config.yaml
num_hidden_layers: 22
hidden_size: 256
num_attention_heads: 4
init: "trunc"
init_std_qkv: 0.0226
init_std_o: 0.0226
init_std_up: 0.0226
init_std_down: 0.016
optimizer: "muon_variant"
learning_rate: 0.00594
max_grad_norm: 1.0
warmup_steps: 200
max_seq_len: 512
Each number is 128 + 24 x the weight over its row's rms, rounded and kept within 0 to 255. Layers, rows and columns count from 0. Numbers have three digits each. The size before them is the row's rms in percent of the matrix's.

# gate: layer 4 MLP gate, 512x256, rms 0.108, rows 399-433, columns 128-255
# up: layer 4 MLP up, 512x256, rms 0.111, rows 399-433, columns 128-255
# down: layer 4 MLP down (transposed), 512x256, rms 0.076, rows 399-433, columns 128-255
gate399 098:147133121155100131153057143132165119154127153077155123104108140118118124146155140144115116105100146157122088092082118102129105119134169168123109127110151182112120156087130160119114120106117119123127121132100162164087124145108150132080139079129104126157087109116151104052133106130163153103123135106104134162121085122149154140142125121138134099154170169158113066101088155162122137110113
up399 097:120146103081121118143106107138115157139126123110114153168110128141089094130152124134135099104121143127118138121158137123132144103119094086124126133133126112096155115145126153136125102152157119150089133101078102085136110144150144131101132147159122132148142116142107125142133136175102157150129099130158165099109130119117095158107125148089087117153181146103131155147142123110137175131116
down399 098:136135112135135145157128122148113103167116126143154103107098154159118128161111124100122165113125132126093109150148098126171086169140114109143166139106123069136136151133095108160167169146106124134131111149177085108126129172104181111148109165089167109117138113119144150150166184151112158105177118166151087126104149111149180146136090138150148152153166102136160150119129092125143130149105
gate400 099:145127134134151137125112105141087111154110087141166173100119110171132128172125102146141158090132176171169159129163151132106061122112121111135149118107179090129144173105135127171142108171081173144109128170123194113101086125129110137139147141128100173135118137138129142155120120133164118144094088163162124093102157121102091128148136123128094131158110153177130105124101130148141126127106
up400 099:154144136109108116151155118126149146106136132129136148121116142169073155137158144111140136112115101083142120130143121130151117102173119125192127138124190152105146090125104120112152111177114131153131139129155118152121076152116131157117113106116131162126128113091125083130139164141148103119109103149152126115104137083126125121112124135127100072162160157115126139159096135145115140146123
down400 099:065144164153129095109125126128104119126134176127113126130131112160131130161137145163117119116168139114097103150132136116083129115098123157128115144111153156167152114114089137149129150123099116129152109179090144101102066094131137156128186123130139096149036105139143128128099132136151111146093093175149149093152149148098130118144124158140131164140128116086130112115122134153106136115117
gate401 100:126140121140109106113120111107145125128119112126131148126136137167148124107096169117140138111114077112157101101116113131088126125108111103126122148134063113145156104100136088148088116143121122098127156130138092116123143103103152122153091119148177094091155116118141141150189128091169154149130119149092127152116158142122135151139135087120142143146145119139105082168109133101173147130126
up401 096:145125146087122153145106112090124136144139133127099129145138130149169135135174095152154123136102129132133097131140123169128110158150116147117113106149163058167118106100117143114105140148140094148140113105139144122164130109190117115125138114141132096118126120097158154110133152135120159130177158116105167128118128072163117158177133155119141123148092110139185122115113148125106110129094
down401 099:100119114087151158125125128148098122106092148151123156155132149136117127094125125164101113124109162105095116151106174098106126149106130134138137046091069145068185127083140143092108089109162138144111123129111101099114136114133148128137160159143093187114119135146105123086126149111156058086133134150155127157104159131138122118105098120095145125130128125114057146151115111131091127157136
gate402 104:152105073164164154187138169123175138102127140175151119119125114132136162093145165149145170160155144104110160145128148149129145109120108107123166149133109138092119094148089087115152120148104094067137084160107091154132128129136085137102123112113147117124152154113124111099166155121142115150125173137124087142131153118132109134191079144109195138133142090149146069139123124126119150120159
up402 104:107081185146126151101083138115131129104154121141102160134086144150111147142154147110128147104148156105073130132114124123149146122135128122094131084121124133158145137146117128109173088109137097094117121177131137153102103114101107099096149134134108094184117117106118163124138150142150119116132111158144121082126168121115100153133094142134109117132156158188142128131139104155144115121109
down402 102:100156093136106109152133163110156156136125136126123129123075092131112133099110132138158111157147122113131113131147093135138115108102127148132124128125108116149127124164159104143166164136132107119162120117159124144140088111084082080124115121114123122129101137148111100119185146112064119138114149103137150132123131110109103137165105122048128159125153098120125112108114151147133082167116
gate403 101:120163160097115158122145126170147125139153148072086101082099138144157174115160136127108120118133105124148125164123153116158103109152116107097110134157160150137139128137106140139158142125060114125118129150120105155159141118139100100133135110142178151112090178144111141134104153143160096111132124117109100096111157109102103094163067149108105111117128069116159152134142092129108189151120
up403 096:134149162124104101135089119141125128087117119117112072125134133084104154129131127159113118161106177097081161123131135156116117103172151128112126150145140141140117064077118138094107168161146117130158116118127140143164128134095075134174120165139150123153087178100110111141140100101088104082127124130119102139109162161105112116086121146112118129112154105107158152138125126148123171139122
down403 101:127134118144096174159137147174151147132133137131144131175120081156127100088126129142126134129100100133123107137159127105127130139173157081123146129096118113148128153144164098137138131091102126083131150127130143113173119158143172117120152096101126113116117098128123150112138127135139151157109165157094133130124147174152164117132134113130153118135141116109161091132061143114160171142138
gate404 106:085183142105102177110162103150122136151141113123110119127166113108112153118104112130143083126161137101108117138100099174152115128058112103129123150137102130143169094125135111131069123125113156104146160124107100136160133151149108075147108129144156125147091115122154140114144148086101096119138147108115168123121118182121095106083135080114159088140106118125137164109130099153124148105107
up404 102:148129140040119119098130136111124139155120140138129199092192076103124107117139145126147128138127134144129088142139140130131129109085120120114143143118106146128144143139122101155139169128142147133117121106099148106089127157169132113132135169075122147109104151123082071157135102122127140126179194127128146146146110160144134161105154115086131129088101130154148132101154127140119153166132
down404 098:132082129119120142133164115120130144134117111097146140121166139138118089131117170100126158114126087115134119091137133147129158139166108118175133161127127116159110141162139112145148153104167138087121069099131124142095137127180120124118141135123091110154138096121162153122142108140160126146147077155165092149143098140115111132150143139088131166098118129137152085132139152119118128083167
gate405 094:133133141144115109172170092112133161115136141150122133111094150142102146163128122111149118146157136119129128179112132146113130113083122072174132137102128160125132171086156127146088117111158112143158117116155129076134131139109103104131108120117083087163145144150120091126117125087125143123158139134115104106104117135159105092134138159142168086110129152131141141183160145158146135159129
up405 099:104117163134158155092119160105125141097116129113141063136130120131133156114151128120133115152141148096139141142116174108144098120102163130156102096134137148119140153144142133118121144123122109182140094116122135115100080122141162099116138104129103114119157151180162110105100076137126155146160157111121098102125125112114130124115156150136170104124129118122164152146147140154157135120128
down405 097:118112164122152163143168169160112120140138121098145132132071157189101076143133127145139117140106105147091104110111142131119136104138183116101140127108126126149169144102159116107122114119106099129119112137129116110114159125198126132116093137111121118174134116125150123104083131157140109134081090121130122131096084176130128095118166111140128141115141108167146097140166135100129143154118
gate406 102:135099171127146091152170122159166118135176145139124151111110135132134144143143109138111119108103113160108118137141086132147100163158139157118131150117166138101124129137122167124127099078077153142070158093140168122162132136102143079132105148121135120115144144152168153113118093109173140114123104163134118091146121156120123104130156097139117112133138132137121128130129123110079071121112
up406 106:139147141123061145128139128175136144155120132098152126108101134123153163143160122105131151119129110136109129155149159123088142077186143079068178139134124101100127132098183127145145160125113160127137132091147152122102159102096134127162100141084081167068117123154155162109104117108105126138100131123103150118080120142127134116107130095162120099089098095130126152102133102113114160119151
down406 102:138141155093142109171139147159110128183147136137112105077097130117142108098110138094152112130102145123124135112140170132136116118140119146128169121134122149102192146116175128153153133125138104139129146098113108097085169119126123131144089124147074130099102098105145131124139164143110144110108108135171131093123118146082101094113157101124127160106122138125121103125110135108089133102124
gate407 101:126130128102149183127116125113155123145135140128148145138139102166154114131117151116123072103111149108127135132172131140116077096183119150155114112115113100155132150066145111128152154151117096128118131121138122097139135143079113122133141165147096156087130141159115121101159117127121125128103184089125150130112111125106125109163155141126170099164142128129100191139132137094108125124106
up407 102:158134107160098127143145110150122093144127074132103121102131157174130113136140138163125126106149116163110155108148145164111080152121104124135116102109124136136104147165135160128105123094074125116106146131171114171134111074142086162131120106109118131124119112145113169079132138100118111140130166133119106114099123104136109127145106133127100147156162090099128114124136114089144118142133
down407 099:136132142097134126127126152148114110140122106076157140141126127126165125113124132113123116138110154126135129134122112141107117163167135135149152129118086144135160102102150074110116126077083133128094176148133147112131123137157071147126122144158111154098127147139104137091136066139132117098132142118110147094159121156142142080137113154139139124137098126165162155108110153139155161120098
gate408 102:126150163112155136111129123057120136144138101118134133119150137118143161141134144117164172133150126149121153133137122107100149132120098166149120105152159120121149145092140088110121131091113117108108122127158107151110142143164110105126161116113108118093152116123146110121113119136092132119144151147092158115108111087089131093130100147130119097159132125114085136104158093128112086072130
up408 103:116092170127156173158149105147100116111146146106161120111106132152115141102075100133093152135129166146096130116123117139163137178135088182111097108129126189132121115134093134120115133162116148150152166097138138108108104110079107132104163140123094110170131095137113155160150131091127077130115124122074178131126119109154124175169125132104161107132140128155130132117112122120118156090152
down408 102:136121171130084151117156098094120150131145117155092141121136133105102168103142111127120150169096110148122113155108054120120127108120094105108128146125141140118119105147134083105114107128147130135093153146085089077121100125125145158154128123106168181160125123124159121137124135109147131078096113092121111137160138147108100133136167164145200143120138138161123113188115157164148162154143
gate409 096:155075143130104109118108105123104085121136109159102161133108137136142105143171110132138123125150121136095131115107135140147126135107066167108109128167154119086099134150139101118114115121162169127124112101122123167150134139160133142126118145111102099095093111115100179127117154145114178113164100141133182129152149143105148129173075136148102166110128141153110123126078121127101122135092
up409 093:106155136139119127127083092137132128165121096135101145146104124157130146145197110137168087140140148120108178115083137104155143091096122127116152140151107126125126127109151098176115123119143123128103119094167112127140163115118145136136128132140100087115111137153115126123106123127155160110133138161129182144119086094102139120176110158119085145111075121137125115142118123123078126166121
down409 095:095101136126149125106111108089125136109103090139076157096137124113193114107097108174091130111140132137108159157124125125168121126121117152090140114108079151113107124135064127098136137074178124101128140136086103107139110145134118122146072128125133118117148096109154122139109135130137172140160099192135119179075129118102138120128161152125117166127149143192131142164115127106131100114113
gate410 100:104091145156139116152163131135151158129100164130122144142134101131120111112085121098122147082126142086117158095149106080137155123101111150156120115156170150138143143137115107145170111111119161108104109143152158124125157147114099150114119125114180116108106114136120141190111161159099108152101114165132158108090152117116089163113170139116129100068128177124145123118149102121130107149146
up410 104:152153063146156121144134138135156127126116122131130086101127108177145145095128140096136147116142133142153125109167138127152149153116061088113123117102145150158142119158141086130141117116181136137129129149104175082157141160102101136108097152145160118083111117144099138152142127157084092171136153164135123151134126125139160118135106082175158108090177130116146135148121133106176136089141
down410 100:114151115113119128166096135137113112190150165115144105092100140145108186095137137152151156153121116109138163128168139130116153122140113128144118123108140124106157112111145166148135117122153092101104122132141160133115110116119128172149158124114143106147119158140151148112149152115151134140071134127113169096101097158147130150121142128163150130088157135097138135110124143140170146075118
gate411 098:143099114133137146117131095114195084130135148133092132097127075148106114108110131102136119139151116133114111136106126138166099134107104101104133130119155137159151117100107093145119156159122145132129132143153144107114113126083132149153107135160156117146176104124165103165135127120122150113119092118099103157157162139140137157136152131144067093119144132111108130151125119140120116124116
up411 101:142128090182077133148135104100115105154115104121157151133093112107110128099126164125119107124121107159101127130125125177117137156099124104124171127096155125137124100092141115125100153115154107082142161117113179123128149129107140134078133104127132135124111131140144125141100111118116120167171127097134141176158154150149166085120120159130167115081160115144094114154110100157187171144126
down411 103:138162134197090086128106100090077120101143126133124138135114114098127156138084135105128120073161157109124127125126115138105135171103148125120129147093145138122155150133125117118136149143115103133107108144143146106126130129141123135134102121104133137155077132150181108088147138158167135162105125147162111108162111117105143103099097106121133123116078124139153139135116145111126108120129
gate412 108:132093140110161141126117113129137070120117123128165145139123131131127146088153139116174132111124083107148131084158144140136123116122119164134111142127149119142138094125136142097123109115138106118169164129112168169147131089106141113139126106140111110111145094157078091124137145101135127130158071116168131128139107120116118098126083125149122130154147115153113145131135088096166104138106
up412 106:144149134139087121157102133120115138133051097134141093124159135126140167135118152116151128083102158145116118097107157120141092111098101134155163141156135101134125123132130154139137162142126150120083135159108125108114156145132103172145116140106162135153099139115165155130124098155128140159116094140132100123191147091143169179128142098137198100140163115132131150153139134163147147146105
down412 104:088138121138109158108121098143137134118134148094170139084109130120117108141119131106083141106126083121097164117120142142138116112177120135095142135145123134126155144156160179099095117148141121132130139106101126059138147150124118120146108133114090101175125127120131142112147113159148123150140133132122181145159104123147164175145176149167164158137107130056137172118104116104182141112158
gate413 100:108137189099090138127158107143134134181127153133132125143130113120130155120116158170161113144125157092125158169126129189161117125121133171161164121098130152132139140127110129138115154125132158167140123113148170169129104106133114153126155143135111160142153154106126122139144089149130143144094083138133117115138112131162085124080077100094131115108152144104154123084115157178123152158092
up413 102:126144142174107113112129163137129139165150102082134141157109095121109104173124153125138157102110109161124139147122123089144132157086147156163156169141140093128132120113129136147136067083129146140112125098159137144118130147150136145121111138123159106139098102105176139136162099093142164138154114131145148078178155112120081145097106085066149136112131115093140130130157119116113137145130
down413 101:147128112162139151155118115124091146113130160097104105166085097152116092130130118144135188078134126111146128126097140121148086161108152159128102141162155080151111113122119138104123100131155091098120131142137124117088134106148109138135140137103144137152164163104132112092075150180135138152178131154142139114155079127123109115104166128133104112135140165163147145117154098127134142140151
gate414 099:136117144140125124111174163162134115120116156073122146077112126124096117144110109147101166143143139064135106151116135161118097112141118114100122101091114142079162150122129112124135129089147122113129126116076131103116138137085146103155161085109061145085120112151144124113149104108100152102097118163090156121091137139101114148161141120136129101140153136119087105119123120126123108130138
up414 097:155100118175138129129153098148161119144122128112140137105092149115112146114175124114103197163136151151104130158130137147115129129150112128096121127101127102146145177125147141126119101137100126096112065086135091103134117121101128115106126091121095139089097109135138108128136091123113139148085136150142157169099119119148125104150091136168098152137127125127129154100112069119123124127132
down414 100:148108109137109153134144100117107140094124118122105130161108114079104070147135147112185064067133126129116088117163144092138153154143156163117134164147159127147172068125114163123161106140141127151098120124127102137167106073160123133113140072099126114160149134100114114157111078123098152151121102131148125106116121140104151111065150153130123134154137156123116137156124109138106127139127
gate415 105:101124140078124115110135085102130162138153134157126115132162119121128138146116081119129160099149148116124111092131124115127132099133122122143108155160141152156162077169162135119151124153102105127146123122073120105171171128087109132083103112165131141143124095106138115128134131137085094120136116099140120154137148080128092095119148127143130128139138161127151116108150109162125156161101
up415 106:109126139118094136120119118149126119145124059116154156137085181142113136101114134164149081113107152114151114131119217111125143144130143165077148145162107127073117142133131114146145123149088116134139148137138173145127134127139109162144147160092112148090174112118095139095155106148071148145159140158108157127160109098108087144163135162164093110130125131094135126132127140108165102104158
down415 104:123114114113125135084165111111137124119100102083105094188155132154149122184131133117130117122090152074134153109148103134090155143177098120126121131162107146148131116145128098083118137104143111146120156123098118172144123106125170141114092135134140149126141117104092127091159113107132150103158091122116149127169138105130094144106126151150130126119140163148124112101046099099174162131152
gate416 097:136131154129144115163178111164177136157136081144082170127160123150078162108128138101194122146146130153119103178059089148128151145140137159089120140162143105162179107126124168105126103129136156122128152143114115161133148098132098142117087094082158134128072109090118146130110106133139125131117124096120111143094149130171117107167120102135168183126164139125131116153125151091128085132107
up416 100:131121124148164137080094175153136109097167175108072064099126180095164122177139088134124094148100131172150137101100117114087081100129116130130159137129142105113153141148129121106136107163141135127187147132117124160148147081145101148088112148135133134155122141130103126146124126134139149158189100161137138142121137138085125079072085141141091087108112147146131123155120117153128118121097
down416 100:124116101109156117109084125150116076118173151102095129134131093135136125130123068165106154173150115151125115140124166141088106113098074124162109137142170155131139106112139102113126158138125149146126156168124165121164113086113177147133109140139084190156126111151098083144129129109148140101130140105061110143136110141141105136119160125124146162172104130158136130159123113099158135096143
gate417 103:123071165119104139137143082155163142136130156081160175131134103127165124108146147090147118160139145143135148154143160110138130116070146140134119107118139135135089136141147116154151136124107118160163153116061165090091170132120133153154121097137105078122081139105088166126122117104157133156124163143129109151099090140124108144140116128131134131166111128117115161117127113121107113185127
up417 103:113141130110117127123147117112140145108118129101108119173151157177140152130151119143097161148138175142113103128119139142154138116101129165137111133121117117179124122146094103146112110125126079158116160149109110096121152129083120139120148148135161099117125136109176135144153139102108158135115151150136114115087150123112124163165124130131123114157167163071109151145145110151097104152116
down417 102:109140126111139135162144096116115122179142083131131170143176133193120129115133104138129119139116158100132115139148119169146114112145159142073119083158149179163169092137108108118106113114115083149114133135139124120153127112117119091126150182089120123123166116097149115087141162088133203106102157164139156137116123155123162147169118140102102139142154147109127124089133139125152129102098
gate418 098:126124115109109108097188110087153101137109179169124134146110135098158131145089166155085126107152090149122140136112134141167124103126141130120115173154108108165103163123156136136127122122149113120140151138150130121137132154115149101110126132134134116121098128128104141115106100108114093111146119108130177122096144130103113167137148108120097135149126129068146147155130127158160150135157
up418 100:114141126124167127152089115117148098094109144116109129134148115119167135141106144102120119132102108162159106160156148133143125092150121142120143174144130131086139158127150175108136141126132118152162151172160131108100108125108117118102122159141112110097165153160133104064110157095134123115128143140126105139196110135121078116113142144136170165119168114120110120136122108100104103110119
down418 100:140164117116138108152106090155144138138091107146130092127130129141107123165125093128152171119144085163131140138104120156111109158088120160106083082131140146189115156139093075086113121153146106116167134107130172150096124128111097108128145157104116159156178118096144140156161118117108147171118130069142126120123104159144113126145090116139119115147101135172079106137103127089091092129124
gate419 096:160121076159138117108100124157141114140084143095126136099136123110127137095167179134116189118105128178159187138145151087106153145113133068131185118155155123123112122127096155135141122169117114099096122146084135160078154125108134119118116146120129131087129152133127150125115136138135141104110117145098131100122125139138113148121152141108115148107174109135103136106093100142179140123121
up419 095:124127132160140116043138152084167123176134121134124139130072136111163102144131130103145129148095116139126154159119123142083139147139126109095135156144124143238130145096168149126139122111153156133109111128103147150155142151126146107130143191167124091094107147144120145137108139170094130178116134154133126112111106108156148112128102131109100122172120119124111135109140121092129131117139
down419 096:110132111090133123081157113082121103130161109135104134125084175072168097110108115150170121150146117097146108164104115127115141118100080091132139065141138127098133136128149113181118121109177134125112108145101145148140139150115151150128141155138123095120108149138120123085124160099090089140115153112110103101151135117128097124120109123128122115136130115104115113066149120050092117110127
gate420 102:131109094160128103146137168118153140147086164106128139092115066095115146144122128147137140139115144122119132085148137134109165134119108137149154169137140176126147101088093109109148117104093099145130160111092104136100110124142157103071127114151101112116148130114121143089147152049117158092125105089130170100131136125084105093154099123145138145121123070102091163161087119129098127121113
up420 103:120134087106127097150153135086110129120105086083134095083154156132101137101087087126142121126151156109105074108124127175155115147144109101146124108147097148130148166080165137137099096097184154128136136138125160164116122126125128091143152118144185167116138139140110105144139159156126106108147119194116094084103138164155131131146105140141130172113143152111136149095149127159179131169104
down420 103:176138147125123119143123105118116149123132144122133136149098120113113104108095113127116122144127129140120082117107123141144148098099143148114101107136129125139072115118133124138108097123124107122126107105114112136161116116107085099156154122097100180124153132124133102144122108149159078176177114119193141089154129149106132142121110130144150111145139143098136115095161163086101147091110
gate421 102:132127137123109051101118089114161102119087108135125124127115097150149172135116151127102123088113094148157119123153147105167121096102158148082141133150118122170124125141175122138108114169142123132096089166132138102169153172110110131144165101136157178111124112171154110102118116149108127124110091163102136065108108137122116122155147120141127098122132141101136136128135133152117145148134
up421 104:142149124129144173130074153144111103128130122164143070120108136155118103116083161152119143143109169098133126137139134114135132155159147092138142132147131095098147103135127116112129136108134080112152091143133099147149143094109070138109128117145125083168142119094104180142166146141149125140134124113200169134097110177102112152130141117146140129100114143183147158130095154131136173103131
down421 102:139083098129125134126115144140156160126123134159084157149130129119091148101126175129157152148167124151152125130145175118125126108093056098117121121115181126117155121108114142105141114083133113172131102121130110125142178077126109156161145095125161140094127120128101161119097136144138126141163105140142167124135124134111128123170161157157118125116134116151087114135115148141124123131141
gate422 103:112115120134124125112150081117141153119147172146126134115117140149118153114155156105113147095108104118099156120113103147154169163122106161204147127109130139141110122169141133102096077117098115122150072101154124115148126140117099132159163131162124143128108178081156158096159146089133090121141105105107145118133130159110097134120123177145160137155137113048161135136105160113113153134164
up422 104:105144095089145187108132119110156083125124125086120142143129114137136153066115115133130140178107120129082109126113123089146142100127116151139117141140150119121165165161097169094138176113124099108148167133094092127147109124122106165152138121161122139128159121141112151106165152159120143151128129128147172107139116091143178134151096151109065097110068099134137107107098140146124117128151
down422 100:139151078118142145171105166152150123116078177167118175149084124152140154112157126144143146162126119153115145094117114093107116127108159064103121108117082122137144130102135121135134116108136146125139107172116128155113140089136133117163098154107108117139141094125142138141167088115080094137155138142148138165119173100137128109099079107172123112083102108133143104138123145120142132101111
gate423 104:162090135157144126157131132121149147119158122115109127141121131113131132085079117120098133139116098117159148122136155144168142113116130088118109186145111127105106130151138117169096175125134158133118140133174138133092114146128156153138102099088140145138120143111155129118129108144140173181127201128141148169096104135161154134136128106137125156080145146110183112136088122111163105201148
up423 107:140127157122100128129098153124136126138160116159096116085121149137167179115118095151167121064133165137097128070170173156084132144139138143126108125136132138143153128135110129148101158120094142126160098100146149106095174186138063099124086125134137176120139148105111159124162183162133124125140152140136129144103134156132167132145130059124134092119123130082108137124144109118148108138105
down423 104:120100162119081108131098137116164138162114141102123128136090157129150132105124147154150155111121144131155096081136098152121131138114130116196107111190129130158181135106122141136082105155122127127160093093130162124181138110100128124110125131101123139157142171119101126148131138124167165131151070097137127115141176137107136156116113141130120152125124107145116096082082119168118162162125
gate424 098:127134102113162104093151176163135129149165100082142122111146141118110097104124121180099150145157104131136125129110125110082127135164115161118112158144185125139121109103167147109131149070143112146153104077080130126102185110154119107151123152151147148089146109150153128101109102124141133081114120151094139089163120164093142122066170126157158120104110135156136139101146097118129099087124
up424 095:124108171168105093129136131156174095146096154117137138145122107120135124140096111106128115114147157115122133154112138168163130125120121107136115142143126097138116171151134110187154116091132121100133121124148109109076143160155149124151171099145121100159080106118111151149133127130172137129107140106125113117119138086144135112138084138149090159155112186122112120128114154131152133120127
down424 097:164115114141179136136159118142104147124112135130144093106140109107125162107158154110131085077149075127108157144107128138154112133131179122114135127143064109135127136115153098136087136118137156191146110099127134149115138173115110102118132124133132128111090106150146101135180105114137158125149141105101138143122088132140168042128177172135146117146112159137131124115122134159103104091142
gate425 102:112133138114171136129134143099151118136154140161160129153119131099166102133169137097129120155115139116140087091164124139098146144101121093091140172127095145129128127142082112099098120135115131155106125135127158162126138123099129131101156152137108115086100124148163128134123149162143159179110125101145139154132141146155100110085130135157131140120139116130131159167133130151147113110118
up425 100:165143126150107082104150146087093140149115155107151119131118160142104105133140097147134145141126115113095143148119165122149166147130114134100126098123105075175146139149148161121125126100141139167127097130162116190104102156143177108110133149102131138156101154144126094100151139175117109132117166101150138138138124107119114091091125105121126159109147152157114118174099120133121166102110
down425 101:154173166148147122155187139108143137127143109112122126146076137151144117161101138091120173152143144140112146130125151177166133117096119135121127120124124092091109107182123145133145153113148082135159144121135130146150128110181148121135139150146134140136151128122145118142137169185163121170140103111146118104115105080166093093089102158118118072105136095148147113115163084170120093103126
gate426 101:135127107117113122130109156103126104128117150104163141135112132125130136122161119137138114121074108098168120130114141134141108178160170111167090140106139133168109122149111132156108146108129104126098139172114145131121107140191128144122107089160106101112118126140092100130129151151153082154170078120139101091132146151115090137154147123154131142152132121127110158143124115136163135127141
up426 100:180144113098125139090103136163123131133130143162108145128111148106135141133176110097108104150131163145177150136149094122156105136082151160161140159090147122120111112145142153141113104105137099139135128135120141148145129121137124163091091117120104139139125117095107144116134154116144095117140165143117170156112132141093150128123104192107148107102111109172124106150146101126110126118143
down426 100:099153165150143131084139137102145122149106109130109101144116097130124089166114139117123059112105155136164150144138091115099092102092111124178114132122108119101124082170143116127119134164127152124147177151113150182146088107143147124109129062125142111123111118132131125121123134139124144112154141108146107132156099114115101140145107168151095115130121130100102138163156120116164133131173
gate427 102:105111110173102131091135135100107137150127118116145149140101105157116133103124121123166126155150138129127135162053122095098156137144100175156129157147123153125130130131100123085140167101133139122177109126094110159127114087120099151086134135157147123117125118110127109150125108145151096133208157148135134113108095158114160114150110129129120104135137107161117121117111112139096166164073
up427 097:141174146121127113131111137134135142082121128155103134151125152150168133133148130113148144166107122125114125126174124145169115077171203111113115100127190118135172109126154158175103093128146116118082116117101161126107151154167104157134081130090098129132122154129128133108120168140126140115169076120129118140166153171119118160139101091126104098144115133150113118100105143136134076127155
down427 100:134165111143109145113102103172143133119119137142128098148115109124108108117131144111164151137101156108143174108137130142167123125154106149141085114110103113128094114168123133053118109098145123100152140114140119080137151162117124077131099099135100100136124142126152138156097112161100122099078125096129119128135100117098098103093152157088134144117107136152109116121122147145132112140141
gate428 101:180146164132108133136112147104131130146093108177139124142136173132143133114095104131114097101150126083114096118152127125173129107142187106152123125105126135155157112108122116139087161130192087101130177155089139151105119144154121142137159131176109073123156082121087114143118117110094146104134140135159138099163105144105111147138122101117134130120144099095171102166126131112131124135149
up428 105:094101132139118144133133133116098106110112153159134147151131104116120114139106150104107122098145112117089110105153162142121072130138138119126101130119114146118125126103143120120124139095171118134144104101096140167133126176145107106106147176133148126093129138207129113172190142159097106072145146118183111151149143093144091140155141129144118165173098155111109125146156112127139179108124
down428 102:178117182134152081095124102114147144142116167095152114160142123147114159137119131134130176141118127167099155093139098155116133143121118150132125129121137154144153144114169131167086126098100106140100151096125127092141130137120151116120119124144101111081112135145140096114129129151104138151145100115143132157119115133173125109098141121139137149133123175111095112129108114156123116126140
gate429 096:140149099158122138184137107126079121122172131128145164136130137148107109100090103089161141120142113132150153130131146183154092140126143110105093134116169115123081113127123140129118135137055129122152134106144151117165126137141124148115147147151123134092124098141144105139134115162152105126124172125136089073114169141178148108159108161131150151133097118154123178150162109141131125127154
up429 092:120113161156125075126150173103125154134058143095118095149114081103149139138126162150135141156121140127136108110129112145105158053142159155132130138124094130099152127112151155135152143133159161127075111118149126143128126102124154136140104131129113149177135138122126157142112130146122113103114110115066153131126118155124111144087154119109121148146129159097134107108104120086159129115115
down429 097:133080133107116109100149163118161095099073158103133100145120123139142143128161123191134106125147119110159143140123120096151123088074129097134122162090097136154109170140123110114098154142099132129138151092099145150118103149131114143153092128086131099162118109126121134069144126145090119132131133116126125133139120133090109114094133123135131130116100158097129158121101105123109182190131
gate430 101:160133113128126147159097130124130128117162119114141119123127099137137142108123120174162124105083135146128144165108100132097100152174178169123153112120145151135151132121119139142108123147115175128105119071109152135104160135153127148141109142165133120150090107087122167103126144094145116113130079088132151152080147122120128053142172116123119107167101154108129111119100170129135094153091
up430 098:125098114101119096103105138154161107126130132122114125122124117143123127170134133123141114159110137139122119154160052126145093133163143171113127204116127115135153111138149135169121130150182164120172096103147161061088158106148141107105118140145115145139088110118136121132139118131093166162129102106104132146130151173108145109159125164098103135137137120176138103132121140133134098135128
down430 100:148117141140123142137134120093119116124148134101096098147085143174127083159112174158158119127119117127076134113104116145105084132094140147107074136120148105125126146101104128101124111109132112123187155144107135082089136140122148106134095173133131168086111164167105123139134166089169120126166110163132120123092160133135151127172148143143117131100100113148167156140086125170149109124110
gate431 101:131090132124131151143126112089133134133161150160161158112159117090106093162126121121121106167152124140131160101121100094105173140093118124122132117102131126100091122140139149158140115133126126103125144149139097149163110105127143122090169122111147122125135118152129098154136145082129134135122135153125128137172194182150136132134131168122112147139126129111109084116121150121140144195059
up431 096:101106092108157133132110117094110116187114118198091126108125125124131143080182110139125103103140130136114120162149114138138150142133135157146170125130145144117134166142131111074118121148109177118147137126131096133127158104149115121138118111102111092123093135061111119095152126105162157097074101104104128141144109137132128125194129150156134160114105133095098128133123161139138101137141
down431 100:168108122113132117076145126139117155142128137130097094143147159095153146156143119119088137120113135142147113147146092151156151161084159094125152164132144139127122150107111086137107120138136141111139122119108146148128115107134123112105152089085126126131086133106128138132101155072173132112139142140128144107111083102108121135127137128109159153142131155088157107151122202117147134167111
gate432 103:167148155118132154143122145139121128126111124132138105113115116129098119137155131114159117147128110098127177139154146118096140119146144123141088095134153103093152131152115117095104150152144121067100134150113144158104149131129160093151129164163106103124132110131154137153143143113189133114119124135101162136163150207123120144122185147135089159110146072111125116102137116160155122126131
up432 105:062129206082103143091098149161164110119086146152148139118108139097116170153110129151128119127124148131131129146101111111147144148164126091128122109121092095121115129127141115096148149106125157102092131137144147130135117102152121106109158148129103106078120110125160145164152135093165120155090143125098158160120155158186156118133163165133111158119126125140113134153109151104153106142157
down432 100:149169137148129143127127123133097107125125074102160111133094128134167137068132115131122151131120132102070090107107131112103142107134101165154142135137137072117130158139135120140146139135160160090153158117114120133139141124124123120115145112145104153145080132152082137117093142121140129132129118127132148145140121113135097119140137177079111146105122142115100114130096175145116137118114
gate433 100:121143114159138092105109131135113157092118142118141112119127146098114108108091119164098098124133154116083143106132073111119157154136065145122147137176187124104104126113092121112084117123102128102148115152099134110108153123147142139094119161136081153130127139112143141133132148166108165127107103115160150115131173144102151102138123078171179137143142075136164151129124128101119161110128
up433 101:155120153155142113143110159138111140090167063135139123091149114123107117157145091171147152115128109138134159112100105061087124120143136138156102106115134108140110174133092103146121108134134129159126123065130114125118150088119130107118116123136146108155172104148129130104120084132120158132122134162179094133157096164102127121157115146117096084124140133105143120186108113098093151115096
down433 098:083127099119105165130107127124164150105118136147148116112092137105156127148191121144099135105131152113108137121113159096168136115104132119168100156093229115180109141124138126115151097095124131095148150155114066142157135129117174150097093139099139115152164117122126150099112119178122151152154111134139089158132159111158143092157113158099159139092138154136127118138147114105128102159141